config.yaml
d_mlp: 1024
norm: "layernorm"
init_std_down: 0.0
schedule: "wsd"
decay_shape: "linear"
Each number is 128 + 24 x the weight over its row's rms, rounded and kept within 0 to 255. Layers, rows and columns count from 0. Numbers have three digits each. The size before them is the row's rms in percent of the matrix's.

# layer 3 attention output, 256x256, rms 0.0787, rows 214-255, columns 192-255
097:104166167161168105121116123099129113107133108118189142159162081120139104173136141122120166137135094114147150128109129128157143069150111141153153154147100133096130063139154155130150137124146164
098:137162078168109096126138126139106136099091114129125157112133109086128168168142112141179131113119157119123152137117132111128115125112132071135148140099161149119104163082092126158150171107164139
084:150084123130119116138165128141146117129119083118122113107125135119093110123128216143129160172099144132143136134115160169141154128107137111113125141140143104119118120126141113164140123139118132
089:106109114108111156093139197143110112141120136146109143122095145111140104116190125136109105114138160155166176147131124100098130126104113108142146138123139141151125169115143126137095103146105119
148:082110126104141113173139192143133155133130122113075093093149144131155164106164097173165104107153152181119154105166091168080076140111134127094127115115169134088153183129162146134083132118140107
098:118131123129136128160131114133116107113178093107135162142127114131118126110125119179134117115123112153160141131107099135124114108122146133146179091131135113137116138108131135113122116129119140
099:121103142127174122153155132139092149135110147173130148105108118112167117146101107136144135173126124141120126117127119110131132145114110139140118163157118135145127129115104115137152131150080149
106:139149151124091190098103099114137121147110177142146153140154130088133114107089126146111133143109099071120109172126145144124124151102149150138133104129145104146132117142132125097158147110083129
093:108117138097116156152130140137183129148118086139119112146180145167083124160111164103151150129140163126102152120167115182136099126142127130119164104149125182124121131134117109102128112099121069
100:091153145101148132145103130093091138130117145138120121153142115108110094157124143169160144099089123114172149159107165116125139132096128155142112125141139124070142113135126125123138134175107122
099:149153108167182123130122122147111120134143137166127145125130137100131131170107112146093157103129124116139118139132146128158178152119119149129142171117113104130153136078119100139139151135129140
105:171107136132141116109148130156156133086162146153160161126116108110128098078118140103121146116157122103109114138138118147158123186135166076123169124133134146141140126121100128143101174114077120
094:142111125122141136138145090165165170094163104118115104158163113152118131103115151096113129114151165120109181095103150097129158103130079129145085126133152142182099132117144117104136126133156116
094:131111124128131115158156124109134115136123151125157144126133136142139137143127156115143130112108123113112119146138135139121196144131142148148136099124134127087138126140139140126156095158126142
100:133156180176164135084129101155130120115110112120127101153134131154124148120124181095131126110128119139120146113091111119125132092123129134144122147131137110141092117139150126076115126158143078
097:094166150102114162140155110081113147055136096100113103135129105100120131133179130150126122105156128163158150130114134089118077123128125114161101078095137154084119156126128152126115077134121130
095:118147132097112133166088179128162114160138114120116146141128122145154142128134153115125130172153139174124122151127180154112134093183133162110146102123118098103146153106134112140100088089144161
099:141127116157168127151112114150137123093093142104132145174130124144114109111145087142108166150163155101120134117107176128139123112147124124144184115139156136113175144162149107127128114099144105
101:130114102145140072106167165125107172142134115136122154123079158139143174113091112182144119137123140138144115149135152110131130115112111101151132115085143160130110129114136121127152123127151089
101:180115075160117130136087082111141103081137155081121183145136101116057154114095144120111135128118155106099114143137154166150095132150131144125112157142170104119133075147096090116143174151110159
098:111164134114129136144112133107109122166116128107150113128150128138107114136118088179142088128102054164125120129139081118144139154126177132132160134157125112146116101138162108086129115123116161
083:137114088095134080088129148142123135136092130141085132112153131127077123146129088131145127191098114126102137143113089145110139131116139120115145140132073114104130094114148173143147129135133121
094:161173131150141142105102116131128114130135147162171169169121133128110138159140105157141145073145099129149121147098131132160108117153132129166176136138129140165106129108128091133156108130144151
106:109136141112135151090114137152111062125167103169105140152151094136166115160143144149139143117107150182150146134131127161111119179133105125137103087125141118116154128122153156145149135140114092
090:121114148117148120125152127128131163162137150163126129126107146116132121139117106120107155127082090094097124115125170098153151142142140118107105132161107153155153140134106124107144149146159169
098:186084092142167184133167101155141116118124184181160139103127134148142143148131155136116142188087139130099121154122124161157154147093102105159165143119096123191081101090121128150119161131116148
101:118119120097137115128093136148183097135137100116155120117108195105137151143120145179123125099109116062122142120119133153122124128096126146116143174132114128144125123148090141185149134168148116
096:095126100118097129137118126078101110097098138126131145149094142166129079097128086124130114127151142123143073118151117168115113163125123139106135139129115150170119090140123111185113121104104154
090:095132116133133120177151130104119122099159129096126128152097134123141126117159139121114134109136143131157135114138155144117151110120127142117147125124154124147114113160128143120114147101137149
113:091174131161143140127135150098122136128106120108132095146158112116149128161112145124165106116123106156160151141148118130132149111094146130170125135129163118126098099131130102106166136110095156
107:153152138113163095137047117115143112126070180148153153122140079136123121118096165134117122141066093108120163099083145158144137108143134134151120194171122081148140103144084159157146164125156166
244:130138109156150101120134134164156161106131119123152105176124096128098098095162153093099146115114117151149094142095124086107147137122159107100106178172129131117132111144105119141160134118157151
092:140111121135164114119107073162084131079127181159124129156098124137124083154110115116083123105114118149143155111122134127123102136115127118124115148126122091127113143124148121166103144128124102
084:140117125153099121184150109128140131120138130134101136139107160123090142143159149097141058111124105117131100152161130118139081158101085097131146137126168140176097119090111129097135156128117118
093:119125108109122146138139077106130128134127145155143133142144115154138113126097106085156152141122097116144122137136131134153106143190142096151118118163149146129153166193178095093154118097128128
094:121070114110133088129155141147142096141088143173154105118119136148127140139106098098125138141126141138120132123173108123120148167162144101151114101133124166104107108108143170117144108108092110
092:184109103146111145110099145174093120166125093129108147124088176177154134159127138106128164121138119150127126119142159137135107156119134149153157126129130174158125137084097120160113163131116110
092:103157112108128142097118162105115147148118096161110108127177095140078102171112119155116179106119117152118113158098092140155142138124125147139100157107091117100105134125091131157144141110161173
094:104130103093093095106111122106151134096114158140156110105113136113138094087162128143174101100137161156105156127127137112103084087104120135121121129097124132151121114150131111133143146090152113
088:087133128093118127117130155119111144092150164116166114149123154115105093115140108133184126095132189141112128153108088102137127147131108105115136117087177153101111158124103100107076133156114122
095:093123151103108104156096099122102117148121164101128128150121131135140128135146136155126086132142115134176202113147079127112102127105111112116149163145128109141106149102114144122127115102102122
088:114125135135131139169169103133129113064120123152128162122109142079127088152131119101156110076143172125130132112122113092123134111140135146142118099137180133102128150115123127078147128137149093